{"intermediate_size": 2048, "norm_eps": 1e-05, "positions": "learned", "qk_norm": false, "parallel_block": false, "learning_rate": 0.00507, "doc_mask": false}
Each number is 50 + 15 x the weight over its row's rms, rounded and kept within 0 to 99. Layers, rows and columns count from 0. The size before them is the row's rms in percent of the matrix's.

# layer 4 MLP up, 2048x512, rms 0.152, rows 1846-1900, columns 64-127
109:55 46 52 34 66 60 37 41 73 28 50 64 75 43 66 55 34 16 42 42 31 77 52 54 46 51 27 63 45 61 54 49 57 45 41 51 42 50 44 50 20 34 79 57 31 38 43 26 57 57 54 53 50 49 58 25 21 54 67 65 37 65 14 43
088:71 54 58 70 48 43 50 61 27 65 67 58 57 63 73 63 34 37 57 24 61 44 36 69 45 47 49 33 45 58 54 55 27 64 49 65 27 28 41 46 29 27 70 48 26 38 80 59 37 52 37 45 44 30 24 51 16 38 22 52 42 55 72 32
112:24 35 31 54 37 57 34 73 32 39 60 62 62 49 50 42 61 61 48 55 17 62 59 73 60 25 32 47 67 35 50 55 73 44 81 43 37 36 58 32 87 52 38 51 65 21 23 29 30 22 53 60 44 62 43 57 31 37 57 80 44 59 59 38
088:60 33 60 60 58 68 24 34 73 54 49 45 58 29 34 43 43 69 47 55 37 23 51 69 40 65 70 23 34 24 36 88 29 43 39 53 52 40 66 29 57 76 57 60 32 48 62 61 37 59 43 46 54 59 57 56 67 48 52 38 60 48 51 51
104:66 36 69 22 63 44 25 33 22 72 54 30 73 77 78 47 56 41 38 65 23 47 38 75 44 34 49 77 41 23 55 48 73 41 39 30 63 59 55 43 44 74 76 84 59 60 60 55 45 45 49 52 76 35 65 79 59 56 63 42 72 20 39 28
110:44 44 48 68 21 37 67 68 52 51 60 38 33 51 44 59 57 43 46 27 63 39 49 62 50 40 41 56 22 18 51 46 65 33 26 27 56 49 72 49 69 56 65 57 46 75 25 52 43 34 41 89 77 52 59 43 62 64 71 79 35 62 50 46
094:59 72 57 45 59 43 53 48 35 16 54 30 67 54 34 53 38 54 53 42 38 59 69 62 73 51 57 32 64 54 50 55 43 39 70 47 40 43 72 49 30 78 19 71 51 53 39 53 67 41 43 58 39 41 51 53 72 62 53 61 40 43 33 63
100:33 49 72 66 61 37 69 61 51 39 71 66 32 46 45 69 09 42 40 42 27 43 61 71 59 69 29 73 47 51 18 42 37 44 23 50 57 42 46 43 33 45 58 51 48 31 98 57 52 72 33 61 48 34 18 36 45 47 31 46 48 50 32 73
127:65 13 33 51 32 62 45 49 68 37 38 60 46 58 34 31 70 75 54 34 55 46 45 59 60 41 37 51 54 66 40 42 43 56 63 52 54 55 77 47 67 38 34 52 48 33 59 33 24 85 42 36 43 64 70 62 43 54 51 65 53 47 39 00
099:62 68 35 61 49 36 37 32 32 64 43 19 14 54 39 46 32 44 77 35 43 98 14 44 54 38 70 51 51 45 40 53 47 51 67 51 64 38 54 54 62 54 37 75 42 36 59 61 49 55 37 37 40 57 47 74 41 34 46 47 57 56 49 46
093:58 34 55 57 46 31 84 56 51 25 64 61 56 54 40 51 48 16 56 36 60 40 42 48 46 27 73 24 84 52 54 42 50 51 46 49 60 26 58 40 57 61 78 32 32 29 59 33 57 26 52 32 39 67 62 81 64 45 28 38 50 73 30 56
096:35 59 52 60 48 63 24 64 40 47 63 46 30 79 36 40 61 45 59 49 42 55 41 39 32 49 37 59 50 67 57 56 46 46 48 48 68 46 98 64 45 60 63 48 57 58 68 54 68 39 34 50 53 58 67 63 58 30 49 37 15 40 57 29
096:46 65 25 49 22 51 52 35 47 66 73 61 78 52 65 40 79 49 37 70 46 56 24 73 59 60 42 36 53 36 37 43 60 20 30 25 61 25 32 27 17 68 44 50 55 49 37 36 51 48 47 68 65 50 63 34 55 51 52 49 64 57 28 77
089:70 35 76 30 32 16 24 63 56 45 08 21 51 55 40 68 34 63 30 52 67 55 37 62 45 77 09 60 80 35 53 22 88 39 57 22 61 39 45 51 73 65 40 75 36 47 54 57 46 72 38 34 56 82 40 50 40 38 30 48 54 48 77 60
099:69 42 58 47 18 44 64 65 33 55 39 47 30 49 81 63 79 34 36 21 88 56 31 38 56 38 95 48 34 40 40 60 43 39 49 44 61 38 59 34 55 57 52 59 41 30 68 49 24 50 59 56 67 52 33 42 39 26 37 50 69 55 48 47
095:59 51 46 38 47 70 38 44 60 28 13 42 65 48 67 56 39 63 30 51 55 49 45 74 64 41 31 58 55 71 39 70 53 65 42 56 60 56 52 25 58 71 46 39 29 39 46 38 15 41 40 42 55 53 61 31 36 42 34 42 64 61 58 68
108:51 52 45 49 48 44 52 46 52 50 45 66 49 31 34 35 56 26 83 63 67 61 77 46 72 30 40 69 60 77 42 33 17 62 37 65 41 47 66 50 61 57 44 69 41 30 65 71 66 67 33 38 36 68 48 46 39 35 49 52 44 36 58 63
097:39 23 68 33 25 42 75 40 56 39 43 63 42 36 56 51 64 46 53 69 54 64 71 90 31 57 68 26 54 24 61 63 66 39 39 57 46 32 54 61 67 57 60 45 61 70 49 42 27 40 65 54 15 33 46 79 69 45 45 66 35 22 44 70
100:40 34 57 54 63 34 72 35 44 51 58 48 23 45 51 70 52 66 41 87 43 61 57 38 50 47 50 49 66 52 37 46 39 43 57 33 43 35 59 55 47 52 41 49 43 52 56 32 46 58 36 59 73 50 41 37 31 34 54 62 32 69 48 53
096:25 75 76 59 44 33 60 27 31 39 76 56 45 69 54 34 43 37 59 52 50 74 51 69 40 39 57 49 48 52 54 73 67 23 34 30 77 56 57 46 13 72 67 57 41 53 65 39 39 56 52 54 81 51 70 70 49 61 53 57 60 83 42 55
113:76 56 62 67 51 52 45 32 27 45 50 38 82 39 38 45 48 32 67 59 42 07 72 34 65 30 56 27 21 78 58 61 34 62 27 50 72 65 60 62 51 35 69 71 50 60 29 37 29 38 43 51 51 70 68 59 59 42 63 30 55 66 36 33
093:42 49 47 41 40 23 55 66 14 29 56 43 77 29 32 62 56 53 93 49 43 54 75 61 62 42 30 48 33 75 44 55 38 28 56 19 85 38 65 65 59 63 29 52 44 48 54 61 60 75 15 46 71 27 44 48 44 35 65 36 40 51 64 58
102:33 19 78 56 37 77 34 46 51 65 21 36 41 67 63 61 66 52 30 55 47 53 64 50 41 35 49 39 50 66 37 46 42 34 68 57 54 51 42 64 42 59 54 41 54 41 54 59 69 24 48 41 61 65 53 37 38 25 58 49 44 41 80 29
091:46 22 50 24 65 54 47 63 37 61 48 59 71 50 20 61 68 49 41 44 58 59 46 39 48 37 73 55 58 73 66 31 28 45 41 33 40 26 09 31 50 69 60 57 19 53 54 48 26 37 57 61 42 28 52 66 58 49 67 63 29 35 45 60
097:53 49 67 41 36 72 40 39 40 66 58 16 40 34 56 43 58 39 29 74 52 55 30 64 46 54 53 34 54 66 03 63 49 47 57 53 32 43 68 39 53 69 42 54 58 24 53 49 49 75 56 71 39 40 68 46 31 43 51 77 65 51 47 29
094:55 41 53 79 49 44 26 36 42 44 52 33 51 55 71 51 86 52 37 43 39 46 37 68 44 45 73 67 51 54 51 64 32 67 46 54 30 35 52 46 67 48 73 69 40 26 45 84 36 68 24 51 22 58 41 58 37 52 38 45 68 50 56 40
092:64 57 50 41 48 42 70 46 39 33 36 45 47 57 48 42 52 81 19 49 47 33 82 35 41 72 43 45 47 63 51 71 61 42 42 25 56 53 43 55 38 41 65 65 53 41 46 65 48 53 46 63 21 56 51 58 60 43 47 58 45 78 54 52
122:68 47 45 46 27 41 52 52 57 56 28 32 50 60 62 63 54 69 41 27 78 67 63 75 67 46 56 45 50 50 50 62 24 51 75 56 31 50 62 82 39 34 29 57 31 50 68 76 64 74 57 47 57 51 62 39 25 48 64 65 45 33 42 48
112:45 47 57 35 29 50 46 83 74 38 61 40 55 47 61 73 54 69 48 49 45 72 67 68 37 55 42 49 72 39 57 65 25 37 56 22 44 33 55 46 44 54 63 52 79 55 52 63 54 63 30 56 40 77 31 64 26 58 53 23 53 47 49 88
084:53 56 48 31 33 48 59 40 66 62 39 89 68 53 52 23 62 36 68 51 43 67 48 46 47 48 44 58 46 43 22 64 38 60 66 38 64 39 50 59 67 46 63 30 28 49 54 75 43 63 60 62 68 67 48 52 52 49 48 65 37 19 51 41
103:26 55 39 62 32 42 64 56 52 31 55 45 59 42 66 42 22 56 57 67 49 46 50 48 36 44 36 31 78 36 43 91 56 40 64 68 27 21 44 53 40 39 37 57 22 52 82 71 76 61 44 19 36 45 60 48 49 53 51 56 70 40 48 33
099:54 61 35 45 40 36 76 18 27 62 49 46 26 50 49 68 41 63 32 40 50 56 46 55 64 61 41 60 60 59 44 60 37 43 40 66 58 38 54 51 38 31 31 42 52 54 65 69 42 63 59 65 46 21 68 68 35 25 61 49 33 53 50 81
105:44 48 47 47 58 65 59 29 50 35 45 64 46 56 31 80 35 83 49 45 53 50 78 71 37 69 64 36 65 38 36 47 50 66 44 48 29 19 47 65 86 32 40 88 25 66 70 49 65 56 29 47 31 36 46 36 50 41 56 51 52 56 63 60
098:69 59 49 62 54 47 57 47 43 70 54 60 70 53 55 69 53 49 74 52 69 68 40 42 58 39 42 23 29 64 38 54 69 45 55 33 40 32 56 52 59 52 66 14 49 53 51 43 85 35 59 54 42 48 71 67 53 26 65 45 77 55 55 78
103:47 29 52 53 56 41 24 76 22 64 36 29 82 81 50 57 77 79 51 52 29 43 24 58 31 44 33 41 42 31 68 55 45 42 60 71 56 30 36 53 49 32 64 35 46 42 57 53 49 39 72 35 38 66 67 59 38 77 44 45 59 46 60 53
098:42 26 54 70 45 50 87 63 13 41 53 53 20 63 68 58 35 73 54 46 55 43 35 59 38 44 63 68 67 49 76 74 22 48 42 60 49 38 55 62 68 73 70 64 67 58 48 71 58 35 43 51 38 58 72 70 48 63 42 56 29 29 91 50
098:62 51 52 58 41 43 52 44 22 47 32 18 46 63 51 77 52 31 45 60 35 49 61 40 49 64 44 81 52 45 14 38 39 43 41 63 47 49 45 41 66 53 52 35 38 44 47 60 61 54 37 61 41 54 23 72 71 05 64 41 43 34 36 54
076:44 58 50 28 43 21 48 62 53 54 64 56 63 23 24 55 47 69 48 83 62 71 53 82 47 79 77 59 19 72 37 55 55 33 53 58 40 71 89 41 64 83 26 52 55 25 43 43 48 48 82 40 55 46 51 52 44 73 56 41 49 61 56 56
096:54 28 94 36 81 62 86 46 50 45 52 43 43 35 60 40 33 38 53 18 48 50 42 41 50 45 31 51 37 45 52 45 62 99 44 45 48 44 53 36 50 49 14 57 29 46 66 57 45 54 36 70 53 43 52 46 40 42 56 32 37 48 70 38
098:63 31 39 52 36 38 44 24 41 37 63 51 56 29 60 58 57 55 57 42 54 42 56 80 40 37 51 45 41 30 32 32 49 60 27 31 47 42 60 40 68 61 39 51 28 34 44 71 61 33 40 68 44 36 59 33 62 32 26 50 27 42 36 59
102:45 40 53 42 45 33 45 18 51 52 44 41 67 22 38 52 73 33 40 55 55 34 70 60 51 47 57 39 49 60 50 83 54 47 33 35 59 16 48 49 36 64 40 79 28 55 62 54 68 54 73 46 49 76 42 33 84 33 41 64 49 60 44 19
109:61 49 63 65 29 43 67 57 45 62 66 38 41 44 49 68 42 12 59 48 55 49 70 30 27 70 55 44 68 34 45 42 28 47 42 41 58 44 52 28 56 40 43 55 59 43 62 44 34 26 23 48 36 60 55 58 19 39 55 41 77 51 33 40
122:22 83 58 50 59 51 21 39 57 62 48 67 64 25 57 65 56 65 46 62 17 67 71 48 61 60 50 70 36 62 58 46 59 20 59 41 26 48 44 44 59 65 53 44 83 66 37 37 60 63 69 64 47 46 79 37 71 48 71 63 53 64 73 32
088:72 21 09 50 44 46 37 53 61 62 70 67 48 49 76 44 33 53 38 35 43 65 49 59 46 35 41 38 92 48 54 78 41 30 51 48 56 45 56 69 54 60 70 37 74 32 29 67 51 55 44 38 64 59 39 54 66 48 51 65 67 60 55 52
102:52 28 69 59 54 33 58 36 45 66 50 47 40 34 19 80 34 64 43 33 57 50 41 60 70 49 40 80 46 37 38 25 59 32 44 54 49 34 64 22 71 59 55 52 72 61 51 57 33 57 46 75 41 27 60 87 38 41 63 40 49 39 63 40
107:35 66 49 49 26 44 46 49 56 84 71 37 32 53 61 29 63 76 71 73 46 70 35 70 39 49 43 42 39 58 34 55 37 66 56 37 89 25 40 63 42 45 67 23 46 34 37 54 59 20 40 74 68 70 66 56 73 49 57 24 39 75 62 65
143:28 36 50 57 40 45 52 60 45 66 58 47 52 44 35 67 64 49 19 41 64 50 34 59 11 59 45 81 45 55 33 36 47 24 91 56 55 49 58 54 64 56 73 43 47 49 46 40 56 46 49 64 39 72 52 55 57 53 48 65 82 61 41 55
097:46 80 77 36 67 61 62 69 53 59 33 33 62 43 43 45 45 57 42 17 53 32 54 53 43 47 57 49 52 62 23 36 43 56 54 55 30 51 56 86 58 32 56 70 57 48 36 71 68 64 43 32 58 47 56 52 31 60 70 53 66 51 35 33
089:46 56 42 79 49 65 56 32 28 64 61 56 68 49 42 69 81 42 63 54 72 62 55 35 37 61 76 40 35 65 37 46 83 46 60 54 44 60 41 60 50 48 58 33 70 28 44 77 52 41 48 64 57 70 53 80 40 53 47 46 56 54 64 43
098:41 65 50 64 35 50 53 50 70 78 47 45 62 64 51 39 62 67 34 42 59 69 36 48 31 38 23 72 62 53 54 79 52 38 73 35 44 36 67 66 51 39 65 31 26 59 72 59 47 39 74 36 62 61 39 51 43 59 73 42 37 48 25 57
091:43 53 63 49 52 54 38 72 28 41 29 47 47 66 50 63 63 58 57 67 37 64 51 54 65 78 37 49 42 62 69 51 15 60 48 44 66 30 37 52 29 33 64 59 45 56 33 77 66 29 54 72 48 52 39 18 40 58 50 29 46 50 42 45
100:64 31 39 31 66 58 51 55 45 32 74 49 72 32 50 49 72 54 37 74 45 48 39 69 48 52 47 36 29 43 36 49 70 23 47 34 64 55 52 37 75 70 60 46 35 48 82 31 25 69 77 55 25 50 65 67 72 53 45 69 46 27 48 47
090:51 79 58 40 45 44 52 35 56 57 43 56 43 49 80 38 41 87 84 45 43 49 55 68 21 48 49 49 82 73 56 51 52 46 60 66 53 40 33 47 63 40 30 49 34 35 41 70 26 25 56 36 63 45 63 43 36 58 28 46 31 36 49 46
095:40 33 32 58 19 58 78 30 70 49 58 44 48 38 54 50 85 10 87 67 44 38 62 44 61 63 54 59 43 24 46 01 44 64 41 50 37 37 34 39 60 37 25 43 45 68 67 65 45 35 66 65 57 66 60 60 66 55 53 41 73 59 50 72
089:81 55 65 36 28 72 54 30 34 25 47 66 56 63 45 56 21 47 54 73 43 50 21 35 62 42 27 51 58 53 57 44 56 38 22 61 39 65 49 53 61 48 30 25 75 59 32 33 51 52 31 65 56 28 53 53 87 80 59 40 60 57 55 72
# layer 4 MLP down (transposed), 2048x512, rms 0.142, rows 1846-1899, columns 64-127
078:33 49 60 39 70 39 62 21 51 48 47 50 56 42 62 54 41 49 33 48 73 34 47 36 58 58 58 45 60 51 53 63 32 54 32 62 44 74 78 36 53 41 52 47 40 51 44 47 47 55 61 39 45 54 48 47 32 38 27 45 85 50 71 52
089:40 49 49 22 80 36 38 52 76 36 53 50 19 23 13 26 65 60 62 34 65 29 88 71 26 74 73 40 31 67 44 46 17 48 70 23 58 57 73 55 56 52 48 57 58 33 53 67 55 60 35 69 54 41 57 43 61 79 49 73 59 42 40 57
106:45 48 35 48 50 50 55 61 62 57 67 55 78 57 47 46 48 34 49 75 60 26 67 76 74 50 51 68 66 46 22 42 70 42 70 58 39 35 47 90 50 47 56 45 52 43 72 37 67 25 38 56 64 26 78 39 36 42 13 39 56 38 42 39
101:54 25 66 60 68 50 29 69 57 50 43 70 40 60 57 38 45 48 73 54 67 88 36 43 39 42 64 43 39 41 02 60 23 36 39 53 46 57 21 39 37 56 65 47 67 42 37 74 34 58 18 43 21 48 51 35 80 52 43 61 27 72 45 87
107:57 60 54 69 38 41 49 31 59 83 51 49 58 47 27 52 54 48 50 34 55 56 60 65 53 56 38 48 44 72 39 82 28 29 46 29 65 55 44 44 50 64 41 43 56 43 58 28 57 63 66 36 53 55 65 25 55 50 50 51 61 21 44 59
106:00 59 50 54 55 48 67 72 26 35 88 49 43 36 42 54 32 55 48 49 43 37 55 40 70 51 56 49 61 81 25 40 55 44 66 55 71 53 56 65 39 76 55 56 56 59 33 46 45 53 34 54 84 51 44 53 44 60 57 32 45 41 40 72
096:60 64 56 41 71 49 59 61 66 71 54 48 77 40 69 41 40 42 38 28 70 54 60 45 59 45 29 39 61 46 51 64 58 00 55 53 10 42 74 56 42 59 21 36 52 71 49 37 64 63 44 57 64 33 59 32 47 53 44 56 42 49 47 46
104:80 18 18 64 39 35 62 53 69 43 57 76 52 40 57 40 64 52 62 36 53 68 47 42 28 24 59 37 20 48 28 40 56 46 69 59 57 65 61 36 59 34 53 76 52 75 60 67 38 45 56 66 54 33 63 89 63 62 48 63 45 27 57 54
095:31 83 57 89 46 36 74 36 26 56 80 40 53 59 58 55 49 44 37 64 82 67 43 52 53 61 69 38 38 40 64 34 50 43 58 53 70 60 36 56 60 72 19 58 46 46 59 74 50 63 18 62 69 68 25 57 37 40 70 37 55 57 61 44
103:42 63 70 36 56 66 75 25 54 49 58 47 63 50 20 46 44 57 56 76 74 66 43 46 48 47 45 52 55 43 33 46 71 49 48 40 46 58 48 54 54 51 47 63 65 49 58 40 52 70 66 26 33 42 58 35 63 53 48 53 59 56 42 54
099:34 33 85 85 29 34 68 51 52 41 43 50 49 54 38 40 31 29 37 46 49 62 37 64 37 51 57 41 61 35 51 71 42 60 81 17 27 42 67 45 54 55 47 51 40 52 47 56 63 46 64 57 68 57 22 47 43 45 65 73 58 41 42 82
092:56 66 50 57 62 57 53 64 54 49 58 41 60 40 42 13 30 42 65 60 37 76 59 38 34 59 34 33 54 34 37 55 58 54 39 73 31 51 65 30 58 35 65 47 40 64 61 42 24 50 49 57 50 47 72 78 59 51 49 62 50 38 48 47
105:39 46 36 40 73 41 49 34 48 52 65 29 29 38 61 42 63 52 67 50 43 58 71 36 78 64 73 39 52 23 42 42 44 56 68 65 39 65 74 36 48 56 60 58 52 69 38 53 63 71 68 38 31 74 41 76 57 54 54 37 62 52 57 56
100:46 51 55 54 45 32 37 39 55 53 51 45 45 52 33 50 45 60 65 34 46 14 53 79 36 39 57 66 43 41 45 57 41 70 38 76 81 58 65 52 57 38 44 64 54 45 45 40 21 30 43 46 68 84 59 58 69 34 52 46 55 75 55 71
110:36 57 26 75 68 30 44 56 66 41 52 47 56 39 37 53 67 60 67 44 51 44 23 63 63 37 60 41 72 54 59 53 58 62 45 73 34 47 23 54 59 74 46 57 48 56 72 59 53 13 37 44 45 62 35 56 41 42 70 28 33 54 74 78
097:24 72 63 53 65 12 59 44 37 69 64 52 47 56 56 28 43 61 31 69 64 59 44 40 48 71 62 51 57 70 41 49 54 44 49 40 61 73 34 61 53 18 39 53 57 70 35 72 81 44 48 78 43 42 29 59 52 46 49 32 43 46 41 45
106:53 41 42 36 40 49 40 63 31 44 44 24 77 46 45 52 53 44 44 19 35 63 32 70 70 51 48 97 85 52 53 41 42 34 52 57 19 52 61 40 50 63 50 60 47 65 47 42 59 36 43 46 47 42 65 57 70 61 53 58 45 60 51 43
096:51 70 41 54 63 44 68 40 48 66 66 57 67 34 85 38 71 57 51 58 35 75 65 58 21 93 86 44 35 31 35 45 74 45 47 33 57 32 36 49 55 62 45 18 73 47 34 42 58 36 46 29 48 25 63 48 51 55 39 54 52 47 45 38
104:44 48 34 48 28 55 47 67 43 46 47 72 59 36 48 18 42 37 61 44 65 57 84 64 75 47 32 48 66 40 72 67 69 41 48 75 29 98 49 60 20 58 37 46 85 59 60 44 53 53 63 53 60 69 31 64 72 67 60 41 68 27 53 48
110:76 41 49 57 36 42 79 51 45 58 34 43 55 62 44 53 27 67 45 74 61 26 34 68 46 47 51 25 61 31 72 35 68 46 62 46 62 51 36 67 54 71 32 27 13 40 33 72 69 55 78 41 34 59 57 69 51 74 48 47 42 53 58 38
105:50 54 51 66 43 82 77 61 87 60 41 47 45 30 58 32 42 43 33 79 62 68 28 30 65 64 17 37 86 21 46 77 46 56 50 60 27 67 42 55 60 43 17 38 69 10 85 47 84 30 53 65 56 72 47 39 47 53 43 68 80 48 39 38
093:49 50 34 35 30 43 72 48 99 25 37 75 54 54 71 54 33 43 33 54 86 17 45 39 37 31 52 53 56 61 70 76 40 34 61 46 36 72 29 70 26 48 53 46 62 39 53 66 27 54 37 46 41 49 67 46 66 25 47 60 18 58 38 27
105:50 60 42 54 69 48 60 41 69 57 67 43 35 27 36 41 42 23 49 58 25 47 41 39 50 72 28 49 49 33 71 54 32 41 25 53 78 53 40 56 59 72 61 56 41 42 52 52 72 90 38 30 57 37 52 27 63 55 15 59 30 58 38 35
106:42 34 64 41 48 58 49 04 40 69 27 65 57 22 45 39 46 36 28 27 50 57 40 28 40 64 45 58 57 52 26 47 36 56 61 59 55 51 99 44 53 68 74 53 62 55 51 62 60 57 65 70 44 53 36 36 39 89 47 49 54 46 61 28
102:53 58 80 53 29 43 54 33 36 82 59 52 49 46 68 61 69 53 65 44 51 32 48 62 36 19 54 45 63 47 82 15 34 49 60 29 46 57 49 65 57 51 29 52 45 40 57 33 57 65 56 53 67 62 22 60 61 39 43 61 47 46 39 46
096:34 54 54 61 28 63 32 40 61 66 31 62 60 40 50 54 90 68 74 38 40 70 45 45 48 30 30 27 23 67 58 23 48 40 51 49 46 28 47 59 34 51 37 47 41 50 60 29 43 67 45 61 36 44 34 39 70 67 31 41 52 57 51 68
088:48 74 28 34 53 63 42 57 59 28 72 76 63 60 72 57 89 03 61 57 19 40 53 44 56 64 65 45 70 59 40 59 55 23 64 55 28 42 53 47 80 42 57 43 53 58 52 45 57 36 51 47 67 54 58 59 52 43 60 30 44 46 41 51
090:27 42 53 35 51 77 52 25 57 69 68 60 57 28 41 56 19 50 67 40 40 41 63 31 58 63 69 36 55 55 46 61 62 58 32 36 74 57 69 35 52 40 43 35 58 54 86 42 33 20 81 41 54 40 46 55 73 39 40 34 42 68 60 58
102:50 45 74 57 30 30 64 22 00 66 48 51 22 63 70 28 51 52 53 54 68 56 48 36 54 41 60 45 50 47 56 62 50 58 32 52 67 62 59 49 42 67 39 41 53 68 59 55 72 54 57 51 58 66 65 42 59 63 60 30 43 76 65 36
098:43 50 36 75 58 46 24 56 62 72 54 63 54 52 34 71 53 63 72 47 65 64 46 38 55 48 22 57 56 49 54 49 38 36 14 41 54 62 09 57 42 40 35 44 52 49 12 31 53 66 44 55 55 48 64 32 57 25 50 30 37 38 41 49
100:66 28 56 39 84 20 40 42 80 51 30 34 46 58 64 37 72 54 50 27 52 70 39 52 40 38 65 48 31 74 26 44 84 60 37 56 63 69 72 26 20 52 76 70 50 44 69 54 50 42 47 68 42 60 23 50 54 50 59 37 46 89 39 43
094:42 65 69 44 70 52 62 51 53 40 62 54 44 21 55 47 40 49 40 51 43 11 21 17 42 45 62 39 73 71 59 81 45 58 50 50 45 49 46 82 57 46 63 55 45 67 52 34 68 43 51 56 55 55 58 42 45 78 52 31 41 49 78 52
090:33 26 67 45 51 29 42 88 48 57 67 28 60 55 39 19 79 26 36 43 54 89 46 37 50 48 41 39 48 20 18 33 66 52 35 71 30 42 60 30 41 74 74 23 80 53 34 67 57 71 79 74 56 53 83 54 47 65 40 64 30 45 41 57
100:58 50 62 22 48 86 26 53 58 48 37 59 82 25 40 55 42 41 39 11 56 39 31 50 32 66 48 76 46 58 46 48 36 46 44 54 41 57 78 53 52 25 51 66 51 49 41 86 16 74 54 26 69 40 59 56 15 41 59 67 54 54 40 33
104:44 50 41 65 60 44 60 54 49 42 37 30 57 34 35 26 42 74 04 30 58 50 43 48 41 49 70 37 38 56 61 49 43 28 49 48 71 65 40 46 45 48 52 45 67 76 43 31 55 39 39 41 70 42 79 17 58 29 63 57 71 32 57 47
099:65 52 31 45 47 51 55 49 64 31 64 46 33 73 35 37 63 72 28 48 62 51 57 33 51 26 87 60 52 66 53 36 35 54 39 47 34 27 67 41 78 66 70 43 69 37 20 64 30 71 46 44 60 46 66 41 53 53 46 49 62 62 27 74
102:70 54 45 99 42 35 67 70 71 57 70 27 30 79 49 56 49 56 49 46 69 52 52 60 70 84 53 56 67 60 34 43 50 49 55 47 51 30 62 32 35 51 30 21 54 29 40 36 48 53 64 30 42 26 69 53 36 24 33 46 76 55 53 39
096:36 65 60 56 65 36 34 66 58 36 23 66 95 48 43 75 65 53 50 49 46 55 41 35 50 36 76 51 41 47 36 45 42 19 62 60 43 60 52 71 39 65 68 81 44 52 69 42 55 64 59 03 54 42 39 58 39 60 42 49 47 50 00 61
104:40 04 68 43 52 64 78 57 43 33 32 66 77 44 39 58 29 53 41 53 52 63 55 54 69 61 45 51 53 64 70 66 66 50 45 57 64 86 40 30 65 58 62 63 79 65 50 57 52 50 45 52 43 52 52 45 47 65 44 53 40 78 50 50
096:67 49 50 44 60 13 75 67 68 30 63 62 60 50 53 56 42 60 71 41 40 43 37 48 44 59 46 34 45 37 59 39 31 49 69 39 56 50 55 38 67 48 55 13 45 44 35 32 63 43 53 53 42 49 89 51 51 59 66 63 70 17 39 51
112:43 50 38 50 78 56 47 64 59 60 48 42 52 46 48 80 62 36 19 42 39 56 39 69 57 48 14 67 73 60 50 35 39 44 67 23 41 48 38 44 35 45 38 40 41 46 57 44 46 52 32 57 43 46 67 56 19 58 59 50 57 69 33 68
102:68 24 48 33 42 87 34 59 43 49 63 57 45 40 42 35 69 52 23 59 67 76 72 43 48 32 34 67 60 59 57 48 34 47 50 59 68 35 46 59 64 19 29 70 33 71 23 45 47 75 64 56 57 65 46 62 67 58 70 46 29 46 57 62
109:40 70 50 50 44 60 43 71 73 51 55 47 46 51 39 45 33 48 31 69 44 10 64 45 68 62 61 37 60 55 46 59 53 32 91 27 70 69 29 52 31 26 55 59 54 30 61 19 50 42 56 43 65 64 67 56 59 29 59 35 47 29 62 30
096:68 37 54 48 92 69 44 54 33 27 59 60 20 65 59 49 27 19 60 51 54 47 72 43 43 44 73 37 76 59 64 30 51 64 38 32 50 39 35 29 53 57 55 55 38 26 36 32 61 49 57 67 72 27 73 84 31 67 67 58 53 36 29 39
113:56 50 73 39 74 50 48 46 62 57 29 28 55 65 59 39 33 56 47 52 43 62 80 26 59 49 48 71 50 55 62 59 38 30 31 46 35 53 52 30 32 58 51 38 58 46 57 49 55 66 46 39 61 47 59 12 52 66 63 27 79 75 57 72
107:44 55 37 44 46 37 63 36 80 52 53 52 48 39 46 68 68 45 36 57 45 48 48 24 26 68 14 35 71 37 52 66 82 38 53 56 39 35 52 83 46 46 31 51 40 40 68 66 34 76 54 49 41 11 52 25 54 25 50 62 35 31 55 41
108:74 63 45 43 45 19 51 48 51 34 51 42 48 60 40 52 51 31 16 39 41 61 35 29 72 59 55 58 39 54 31 53 55 61 67 43 56 42 32 33 41 46 75 55 48 59 47 39 69 31 49 77 49 51 58 37 44 54 39 52 37 51 42 60
101:16 61 60 73 52 31 67 55 55 65 83 38 58 46 43 30 47 36 38 47 61 56 76 69 61 64 68 13 50 37 37 35 47 54 52 50 39 69 77 29 46 45 47 36 25 63 42 43 49 71 25 40 49 24 51 35 56 52 48 32 71 31 64 55
100:58 88 53 57 45 67 70 53 48 47 28 45 45 36 45 46 49 41 45 42 41 67 38 13 58 43 62 53 43 53 47 45 70 67 23 70 46 53 85 46 71 60 52 55 54 24 43 58 39 65 49 70 75 64 62 68 57 48 44 26 12 56 63 30
109:82 56 28 61 40 60 49 73 36 65 71 44 74 20 49 58 56 40 48 60 65 30 61 48 39 59 67 65 40 43 57 29 42 62 44 47 30 50 58 74 40 55 44 59 50 26 45 55 32 30 45 26 30 45 45 40 26 46 39 64 31 74 70 42
095:31 38 35 54 56 38 27 43 69 68 18 44 60 45 76 49 70 46 48 63 62 50 41 51 73 29 42 45 31 37 26 46 47 49 65 47 51 54 50 16 45 37 43 50 31 58 43 44 74 48 57 41 54 47 37 64 50 31 47 39 61 52 41 33
097:60 65 66 22 51 47 45 44 68 60 68 32 48 44 72 29 45 46 54 47 51 33 42 46 59 73 73 26 58 51 41 71 74 34 45 41 65 50 51 24 62 49 35 29 24 50 59 56 29 70 39 45 75 44 48 78 33 58 51 30 54 62 31 26
094:30 50 86 40 63 24 46 73 49 73 29 44 57 18 60 62 32 69 64 58 30 36 36 44 37 78 50 58 61 49 26 76 81 48 43 31 44 53 42 74 40 45 72 41 62 45 47 80 56 44 33 43 55 47 52 55 45 40 50 93 49 44 53 26
099:29 55 35 18 52 53 47 95 42 57 20 25 68 39 31 45 69 52 43 52 38 49 57 39 43 44 64 57 42 35 48 42 61 59 41 44 22 51 46 52 49 39 48 35 71 58 52 44 45 49 40 53 63 14 56 44 37 52 61 57 59 60 41 58